Weights of a small GPT-style language model, trained from scratch on English Wikipedia.
Architecture: RMSNorm before each block, untied embeddings.
Training: a variant of SOAP for these matrices, 4685 steps.
Each number is 128 + 32 x the weight over its row's rms, rounded and kept within 0 to 255. Layers, rows and columns count from 0. Numbers have three digits each. The size before them is the row's rms in percent of the matrix's.

# layer 11 attention output, 192x192, rms 0.0495, rows 68-96, columns 96-191
107:175166130081154102137113134116140135114122142151111128166143141108152100153121104142123130157150154114158087112132114147135127115148091156194111156103155083121124102101164104072121151123103080089145136127163104057156124136149109149076071155122135121164163109148145039185109108091114134105
091:120136145121133112142106114171143133080128157114094099149108130153166172070115141095151185118123091094125176167084105096136140118148152139121091094116119132086113129137131076157179097130103149225145149137138119089112097160160126144012169164158095128169141107149144115131116124112167136136
102:106172141088126127134124095181149113195107115134149142145122103098103151128150110163194104129086122092132110111078151102134119191114157143179154129144099139172149144103093114155122107153104130101068163178118139140151119109097135089184029104079157106105191087082153089142113126057120119179
091:127159145132169111166141136119116146109103140100094066139110091175158118102139112107132108118101107154193107130177133118139112082169155111135111125116127119093161112182120113119140113076173099140168077127172087137145116108124115158070077150167066114126199139170175141106081150114156141136
097:137135086143177123104088185137112121105151138141110057129077106184095139138091114105148147146126080121124076103166151144093079120091096119163098117107107107109117069141152139130143150171140155086114085084128133154150125112122120137112101089105153135074161017176117146105178116096110092133
101:160055125125083198118082069090150118155073074130118099121075119114130130128116134066156117136143112142147126123127143157117090122122165106095156157132112132146117162089182148138084155117163133129222104125164139133116143154175127107154155087117160125182149122082134159134157138064074070116
098:112123135116132140049081116091156178089141141155127115136128157133148147139142138121167128114163164106095073142132105133116104180069144156098105123116118096115114109127114120171151143090135114084152099207097158174113196153133121093052142140155079140145078083112194083145102118077122112166
098:149153150106127140121098160137110139165157195099148168164133093132094092105140122140140122127128155174176161153151114103100134114128126122130150092156133155104133126073148127107133095110148162104097149126083076097143171188093152153095115110112097106103172107116210072137166127088127156165
104:134165093113136100129100201144140104149135098163135110130069132126118100149145130129155127130103118157089158144110083140130117116105143120120131179104133086096159177107163138107110135171090169095112145089134170142172101124150106127173180089128131130190161117168161120132136151140172145072
114:145171140151108145097148115154111116130125153132135117100138126118125114145139147166149098147129094142118154087151142128133112136106124099169104143102121142131107095144153135123134103092133123181161126124144080119115129185036184149173143132091166124136113116142102075144103090186159130177
099:130165192142086123160099104170058144135144124105120143164108121130059124090138156112139190104143115177086117145101127105130120078138100119127094135122086102163189114153091107120098132075127152133136171166135172104076107107157129083127148131139139129175148154131136136135145124139141133153
101:142183147168120109144145127148124150129171125120134119177134174148165122117144067168077159159154154138114121183080160162102133137133149193143083133081157132069091122177124129108156111131109126116131145129095101120141091117102068087119179111122141080084176060143154152130139131129134157109
101:064146139143114110159114126136127107121086114186136129096122125082109095128130093102174158165075089127151119125100199133110111102159097129142082181107134134158080139121108146119158089117071077091119132125180164115151141123161134119140148073146165137020139161163108097069159187213110174220
097:123089125110110166125148122119145132150135106151116113151125120159166159107138130109150130135130122119137101200158121138126111169127054141082129131141160051099121141158086114156097116150168102194140141115129090136171146181086108108057135108137161124119138101184147135124136126094109081157
088:140134114123123140129093122150070113126165106163147126190131079083124185144132127122118152145165095141085115154137137118118126111127087156062097117193149191114136082109179141106129140098155154081104120163136081168145088108147100111133117113142150142130142123094154089158108100059166099118
092:155075118113134124135121158099152159120084129103139122099146094139125133133148174119149100115126159148220111113107190122113097172113093095200154151112107108119152161126158149156129189078106166089147133147136152040077113097138169145214078130084095192138211052116190088120133095109179138127
104:095090159102103111128130145079162143140153162106150142104129169088089106120094130121129109183149170083153123144144155096080072084124173151155097118168100130156100105142098106085136113154164163083159145199092116118111109113130114100106081108145157170157078151140082149121172147061168051132
099:128154100099173060156129129093098192142125148146165166105154145153111132142145114142127038131127129125139112125144103136127106052143137168139127144146143148086150147023116087111148073152103113066161059156095110150120148099150117154121139161124120103172120054107152123196125146102198115099
094:156135140154172145156115129103101181136127152135145111123095180065113100169110096140122148099108167096155137168110106153108094102168115167117140133106153150095117080102109125087159152123122072113091085179116163150067148149115109185158101104135195093124143159188155115147133093091155143099
094:126137155087160094097094144077114143165164114172154122117133115138137093131170119177138108128110127111088126156181097184130083149139150149119126110125156165127145162090089133092157098111116132021153124113109075159149103119060143095087186137126149123137077099144203120174163139172134096125
098:088160123116138128140122152103151123099082160158126158155161124119143108151132118047166164093104115135166163148141124157118131147158105083089133117122186098130102147105141175114084097123140103151174107148080147091164120120116115145145097053171155047129175074087143149092084155157170141148
109:161120099157125158129113144146146125163097098161121061101108137139148137110106104149125150141162058079152136187095120162104096142117128164120129104129094142082147094062153118103126090167095162137185116118128033106096172136115163131160188096110124121167025135178189149163200088139106126109
101:142161124138135125179104097197054130097134156150158113167108112133114093108139125078134128115144101150098132137115113163121154189108103167120156069112193102116126119154109125114106156145095143141084140114135110124154121157136131174122125139167113126139132205157115125163199136111149142137
110:170136122102125118102142114141121135090120106083091089141083151167134095100104116119075130144144145159124142172124171160126115139092141174133123143079143103069140096115127150111157149116159150100162088128165124055081100151130162043131125182160117124147128092123138156133161130114133102084
107:100169085125178159102133193183105136140142100176165093090105109139092107102124112156154131119099102137128126159130106127158126131111146130072071123107193097167129092114105119123151125153134122148126173141099073138103127161070144104099135114102119133134071098128133099133096082113158116151
104:102128120109130099181150102085114139168134100129111130115153123113116116135101136126112116129142109112149146123098115145062154108193186071111136125145115135064130104135121146137093112081098121099096120136151140097073123076107138100158201082125170115156141192147145145149129184131184160141
086:139168093097147149148058175131098143112105086110121134082105153124176138120109151066073141131126132118141150109118092106130099158138095174131117112171133059089123165125222134104084131148160115165084091073155197142103161172110118122085167172132133151149081160119134136155214126145096122149
098:176188175119175127094108103147119068133099164162107152069106150166189160097139115117086166138136130096146113144155096146138132074106115120118071166072104127109180072172142119092117124102135106104166130111055108091155135094153107083072082143112072123170141166149117121162106099147104105200
104:160128178163088124119114139159160078131107136111138092135124110127140098143132165086122159152124155156154137121098134107142150141127138114186113124143160137103140196038136125114142131124121146083201112084148133034092138106094166067123161190132156140129099128092204065119109152186146103076